config.yaml
n_kv_head: 6
head_dim: 32
norm: "layernorm"
norm_eps: 1e-05
qk_norm: false
tie_embeddings: true
init_std_up: 0.0253
optimizer: "ademamix"
lr_mult_qkv: 0.4
lr_mult_o: 0.935
beta1: 0.9
lr_head: 0.00633
schedule: "wsd"
batch_tokens: 131072
Each number is 128 + 32 x the weight over its row's rms, rounded and kept within 0 to 255. Layers, rows and columns count from 0. Numbers have three digits each. The size before them is the row's rms in percent of the matrix's.

# layer 9 MLP down, 384x1536, rms 0.033, rows 120-170, columns 1408-1535
097:170149118127145205100144072134114143112137143134195120117103157168112150144106059125168179137126132174157077170143185086067125182155086130160111122135155100105135103050137135129122156123104098177143105114166139135161128128114162150149148160130180064110069148126123132128118109093161153090129119147169168147102100098071118146109180102115142174103172148108130176143138108133074176140146
097:143123178094126152118103085143124160097064159149069135127084149144075144140162119136124160115132145161133088094131167118190150180144139218142112120124173160147113139117149084062132090096110078088154145103098127094166120148120121104111112144108146150090059161100143129137130146194068082102104173105113119106130124120162082168135098119183111151125152113111109137094130116206092154122076
097:092108194139123134092167127122159097123175175131073094146116151155127139123189141112076176111090117101150144155099147195098136157139146139129128072182120100197138132140134102150200160158169107131193138149145168133160122158152083094108103146072152139143151158157118159144083137169124193136125188114107138134137111163122189133061119132143175145114152131097164141114132136112173165169129
098:174122125145130020110111154132153202197194197149109187186174105171200152132155164135124120135110112142115084112123123145133050117064112138082146124088189121119132155114098134157165146176110116150184195071117139097135154156132135113130171165089145064149086077079102151181145101078081155142184103123158175143150100120083158155098157113137149071113176141126098096136133185134131202152143
099:100138095104172124145119142115142130110149143109101131152174134158109108149150119118136150124104121082116169144075104150116118141095179163152117102154111147102137110117115197148104106136088129062120171120145109099109112149138068176149141136138183132124165167143145124149172135048136114139136178141084146153130145156146125080098135138099214126126080118169134120116108104130054157107128
099:107114162126144117135089165129123107120117138165148075088160120112112182153187101199106109167115156163129043128154132105120180119098138099142158154097175122108136161155127106101090136048153178125076105110162088082095093161140095124134108107120156133190142151149043168214138147091187088140143130096133122139174141111058088125162086134133159105182171161130088107120169099164135156114119
095:140121126038046098098094139148115098144164147064187175051176143110142147114119134137142100141084118072080163132132147141118152141127146136139112087126146191195137154122064115168118170073165166135154119139158173084134128161186141050131101137120112041092110117085177147132130145164107133132109155115137085096142170132019165158168005101150114167143116147141068127122156118140149142145136
102:079130148154122140130130197147113132115134140099102122118123110104129134076106065157113128101133050053045127139162152131130129125164100094143118124114142075148137114086174124186165092083083142128156125124120091161128177130142169070126116116130110157134160108103057132118115136187171112074136128110078159105090185175142129087093080134161111133119116138178165093130136098148146105126070
096:117107174144153059141085133106112162134089097112161150142112067160097100147143117170194170089119107123094201147084168112133108090149137110158107122130167157150186146142179086116114105102099155179169152161133132138161149158039118118108092164123136166097114184096183118151196124112112159123110155079123178158101133164113087196128107162058178210083126122132148120088148143189127094145137
107:150091117140113213139158105136103122107145076131139141131109118169208146156127104173086089139162151125165112106126126099109125092151107093171137103100131110154107085106118115118166054139146164194142170127142131129130169092195147109121164142127134109127076082111131072126121116130116107120155140136163122145113154145172157093103123107103139154109097168171119135125146150158125146127135
104:140102134092126126127147137135085118147155133180142079117123132121094061104128129154144178081152138085080171141085163152103075154110116141131121083109238122165139104130080143049136106094115171136094179075099169191132118093140137115051121135100108104147121074154185166097163107179152148145128115143139127155130129122161164109097131120093115096146135118133123149125170097062119137097112
097:156111110089203110107134114143066114182178137109145146051141148128105118156134131153159128167123154113109126094136179155125108083190099146190110172129145119120098098136163085140094140105137098114110104122104132193166113166087094180159120121080124111124158184111114157177072090139160132132137124072100119135106150124198131144077150113098125102090095123107138109149143114111116192083118
100:124136066100211133116130081158103172084149114127158118135156100189101132142059145118140104115199144137194170142153120117107124107165129165156135106155132173128164108218122152166071154106107089104099145183112122160186118138070126164189129113161118156073141107132105139148191137088150105108187183148118181199138111138128153162156122134153132118147068109100116110082202098081148158143126
102:154094100074123110142133174167153108113134172119216126144077129057215059132058174038088116159136187080091114114191166078046088141109105149110143103129083141054116102135112142095106134149147124107113129110098126152159158042180125150114177083096082155131101122133139134107113156079108156107120127170130108145161107142094146090082083108119151139110108163100087135151104127097171110108110
093:106071120123174047147136145116154104165152138122142138062117115093112147157134128104121135130159068095088058113122185151183160137080153133213127097133154100088128089147070115150132080110066086104146068152127191114112085143155074118153078112186123130112102117097123136137152166156119078074116076103138094125142150112132148105118178078083135137123164112096168118125156043087149059090183
101:156156109168103120140202114137120203190123141141084149184137120220207101158154127157184070103137132183084151113134143171118107083151094109149148142158094126120093084164087151113173134099156150107143105182119105182139129181110151146132186136162096115084140124091118145183104069139136117133056161160070130210169104167108115169184124105091070116134088118146130154148119114142117150138126
098:104140051068102134179103157143127134092143158113132053167147102135137083097104163117122113123157202158127115137087138131068121172113108149124103143092063100123177110134103162177115095121091132033094157181188140179179146151127164119138134085103095075146068148150159146160107138163098175129136203136090131165134158158139122107145076174125111174179093141136113052157146157098060102125149
099:138058124049121218115160125107163114112123146147124092121153115152095166095144084090177117119112181126151140153178159066083116133181131112149142108104071083129114156144120146088122161086115058183174168185174115169119115141106089065129091152120133129133135155188159073126069107172114129152129090140109088116120106119146185153147120124136112179106151122128177128137081143091089150137147
096:177148154095182114122138106129130148107168064071178138152192120073108136167109114143115168099114201136159134111208169129150169159137104156186085123114098079127091101108120083163152145143126106124169136101089122176070111162070110114204118182122132142121134175125110153049115139150100055087203132093197102120153147198134124144118127164102116161128127090164171101063120140206103081108105
099:083096145148151113095101097132072160152094051096187172100144173081099090168104134134114131172080162144189120114126123200085046183058108171175064082073127127057132179144155141118152062172098160179090148086153175131185135194147118119115139118158143145154084122118161117209120177106110096145122150102120159188134091132078098181173155116106111054127046119168092070092136159074186144110135
099:150128147127121132147115205107110152154109152102108139135154142083111089150098127064114063139134085154117160148122147074148140120077195075092116141062087118140116127142136136087124137161152153101174128117102079106104143096184224128139116085133093122149154129120126161087106131143151103021106099092145101107108171156087110091080129179138133165171062178070097167121148132073150099139090
095:189079090138117145178122102134147135120149112189035140137114119057092139187151106055118159107071147152104127145081185180130099096198153129099128136142121104205134130150102196108075075190150137090097098142082150114139101131132113110114155130107135091087137100116107069115113062134105075100092117204100176127138142130097148146150117085195110156096132118148087118148146138187135124103108
095:135128134150083112130122095171169104166141072107129146095172091087100116054132123152160191079085128095159085106100114116133115135119093152129135103156091153143144080094068107092131149158186094132144136133131164155148135072138133171111130130122155153155170117117152129185151093161115135145110141121135144140117059104128112135112102114134130098157144151102127118072152128171060152141149
096:138176163160173109102145036134082131185128115133133086187031101113126149062079107115084100156085153091127126116165141163101115138111140100116133122109154078124133130137138103173101134086117131126148123087116074103150114077108157099154180136114144068097115118129124131105166128128149129211125162093149115112099080119131088122115062159094146050094167135129196126167155054076175137149115
098:146088137136128079115139109133088110065133166104109097188114157132130148145113154130108155119130172104063033123147103108112130052132085108161178159125139148155096074116102150103141088107140120123161106133126119111019081117071103149132111096198152106122090087122138125134104164096117168142111086127142143086070101113058146135112073146088112097156141099083180094125112105114162133138061
098:185104113168137142090170099113106126152153136178139123173105119091116158154052172024069167157134166136154119132131109120168155139102187110136090132117126048100119177143123147139118108089092120157143157137124185105101125154120160143109161090125104103142091138164102147173183159137169200191139150197119108138120118151139139098103137152148203126096117134081157079187131133075154090069147
097:135100141094098124138142137096181134120119091092159097120154098083180062095097104136119136142098085095161178092150100100119161121145057067086162172116158195065129106183097160108125069081092049147159123174076117115094173093110135113054114134075164156129147130140143157168156113148082111147166106162134137149183146108152105185126138135108149088061103110082144150153138158119175103193106
099:116159150109155060143077096093122154119151151142072151102148102138192148120101153123195113131092243097114075132129071157137126092089137118178106095063098134123136149145112121065079103087161126140146139156108104125133207055162134149133083125132170136139161162150106113140076132132165114112124084172129157112140155163153119144112118136122117076099100111119185167163101062144095140184075
099:142107148107164122132089122097064128088072133180051152209115110149118142190130117112151159105093184137127068148164160152145132106098126102134118120128107070106129067136107146103065142096175137087128137048150118129128117164191124175127139161132131110160139153143109127101111101150186122134133118113129114191120152089115088140130175148151150142103140093131129101068067167134123126103119
100:103128090144140098141098083119149167093106065144177106247092182104137135073141122118109143133150122156086154163083139083176130115152136145130062131177093105083177083125134193136182126114162134143138131167144085123156081143129107118205153101138155085149137142063108105057165104115093107161164113126102138113116152132079132140149119145171186130127115175130164169045140149091123128127156
101:098144168154084114118127095094155137135099094139092126131098133133126127177068128101112178135163125125138217156186095117139088086098063097141171140116121094132118138148126124168146134110120091132153132101226139123128126083105102113142132096141158153161123164111082206166166154143125145131143071139164140129148125106175094091116094145136125056121078105079133123183095162118105100117143
099:075110100156096151106087108164135114114188088174119170049102122139110151146128116145120109134164165076101086168089154097098101109106115153101149184124171113128123104097143131108130093144117147149191117124133148133195130093171170146148042208154087152117119058096141101058076152127105217133099077134136130185163115098135176097135128105170111074124123095088097135119121100101159116120103
101:111139086127116112185178104166114096117161158196054135123132153132113124150093184169079163104141177121145155129081160188121099147184192144176167122101158068162122094133148114143095153149122148106143085129108127100146130117163143151148147120106119098085140166142098152140189170119152147182108130166116138105092154162119101145117026168192060141111140117165129125114095165162160191138177
098:155159101150096118130108108144106125146191093175142159179125138082169132090180143091074121066115114135165067100105060120099152147091137071111139059095155110146175090141128137174128162203141180146137120162129153116139149143113214118091105103110113099180117179133176151162148090067149119074169113111124104109127127181111144118110109143185101161137102165110100157155091120162177100095109
096:114193076121126078128130125110202129104169161084141068130063131111144154050138134169162120150148088098100111104122099084129094140173121145117120108114140091105151162133130131105096142115147134097157170104134102150134153124140107091119129148135103139126130202130107113158109063100095138162149180105126179077139095112164109113186110162132127225118124152174130182143123138132163097108108
096:164118064104082160151164143147178131146141145113124150153139143151168156125181106117112145120041144153169079129097083110111171119131048166163078132118084160086107158111112123132044121108150102132169173150163137158164103173149121156139152104189072169080139162171183125121146137130089115111152070130162160111127142139137146110129083123135145137091080106165067134146157077147124065134114
100:173123154166162152163133159115154155093134117099121098149123109125176118190120078152123129122159119135101133149071163104100095083164167155105092216117150137069121108155142094151107172131108138106075097104140149192070151129160055148150171110140108169069040143138117191152130114197080147101146155170145095141146122151105107164126124110080085116131144083131111164071123165101153093150149
098:106146121095131168127176124111113068117150125104092075134152174143134108184146081131112064121167140197135131135118110110140131199146110107092113172160149087168098167111103149127093154094134113127122121129137122077158133177190112137100115125116105201072105087098084153099150203219135088148114054130150107157157086155177155195068115110120129058135143167124162092144137121123179151118121
099:106069123130157062086133188193121153205160184166038154117105212120139160153114112119184129167079115152118129143130127148119138127122132145120145083128097097136081072142089153119136174062135101122137095131135151115151173171077088173131098109154140092122113101143096102053213084087183143155123102108158114062123136147173111144138068147111124096137123129063080121154115099142097124155069
101:139084141081124122123200125056155096147168070116205091197128139140110129166128124091105074172119098082111139138081147162122111089152129103113104163099117167042119156122120137114196152153156121135135098106065152120088120077177135088124077096130145098134087119096091127126097167121141112142133193065033119121111084120160117071105133161114123164132207134124161150138137128101145167150131
099:106080119157152094083206138189138155138110035105076129115132138163102132103146161181146099135075122133199110187112073102124107128121107143163136099145071170149151134097131188133109125105058109135124108137151095109134099133128119174103120104107192135137092157130136110117139087122108168146091146062149095107154122087142064049093119159127171142100108174123130124117160088130110123123120
100:112115163170197164102132142128182166178200124159087095145169118120143116145092115110150133148112135101128099119181113098107069101108100158183111063147090130142148144148126142140099114116128101156088150119127104159108131199118125150142157113122164106185130080155168135152085137117176115096105119125169091147157117098102171059136117134085108098103148124129100096147136143149142165111153
101:108176155180164129115142141123116122128166101111188097083088132136163135110114105095074092080104081147138075076098134031151139142139131114113138118133150084127168156127090177118121154090157124152144152119121172121098107133136092113166135110125122079105204142138114157135065095153108148142130082081141103129105117168130187088101095127108191137083082156152125137212147074120121170080136
097:117126159153137106115088113078151097109172135074155140094145126105153129142163122077081160172167162133114110174079224131077118148134122180079171098157128125111094148154150137113127161146072187144090176127075141165173128118124171143097172129086176113083140089134108119103105096131080126112195116173078130065105177111119165157119212138147116134075165061127130153070147072143142090150147
100:128173199078136121090153163096127125108122094129121170103094091146149152100145166124116091166065205131097149157126107123095098088093152160091080204113155060143106086100102130134093107085132114124052165147176141115149095120180178116080063114099138160111178189106101085153119112099172081113126164171117148153125122093065105171150124122120121118167112170128183046137093088129183123118162
094:119138094082111049147176135104119109167043147097123177118130079136103132165129141116138136115101114109148134117117095152099142137121145118137076063117118089132117085120115165095098104115097082044148142051128168094116094133138151098105115160132155044169103123140150159142154176134139117166071080092121132124169133169081092109174163149133123106138135126116184137155073083135115123119133
100:157139117141104178106174155076138129096111155224146145162129137175100125107140147132164184084150146096130119157154108128140157136091116112127103149130090145086184184133156104141128072144162197150118034097118107140126158100047147126173105111146153176106151089130129073114146168131056147143117094102168144122171092132131118123095167177130149145150166068135126151159117120100160105166166
098:174073140127167139164148092086105074131065184155116104131086113121111090102117173154176132084101128127062095096141178145152132140120097147156114123141122101117119155118101094081096108106097131102080136140121144104125109156129107096054118122191102173153124142113089131167164135173153179148097172151123071132104142049160083120104170140079090089104127148134166145136129119108079153182131
099:101108133133154123099137082121122092154198147124113121177126174149107176102109104132133172120147154146164167108077167164159085133054193143110145132085108108128130155130116110151139162103117222104118101101140159059138098133150144156081139105143157150120073108097139178088038134069131078066156098160100124138064106112144107153139190091166068161126100177116088105169149149136154110124181
101:130162215071147099175154104163159111150118107108105150080191167141132135173156152148126116133103122148123194165118050147106176102109047195141084121122119199122152110155162160091160119104117100160134123189137150145160110118128091100078145136145060147157122120176194081084180083085180183166206106127216146086167115150107126141167155111132133132142105158134143163144155092138153101163173
101:102157153118158112112116127145158082113146093138110168129177142129134087088161123170036077202065164137162052132160135196143096144129166143150090101142135094125078076112141198144143125138095158139085112160118100089137127186102082142104120136149121107114079123150135165159120074156151112085146149097152129086119146127096125132170128122108119116128114090091141152150130135093141125096137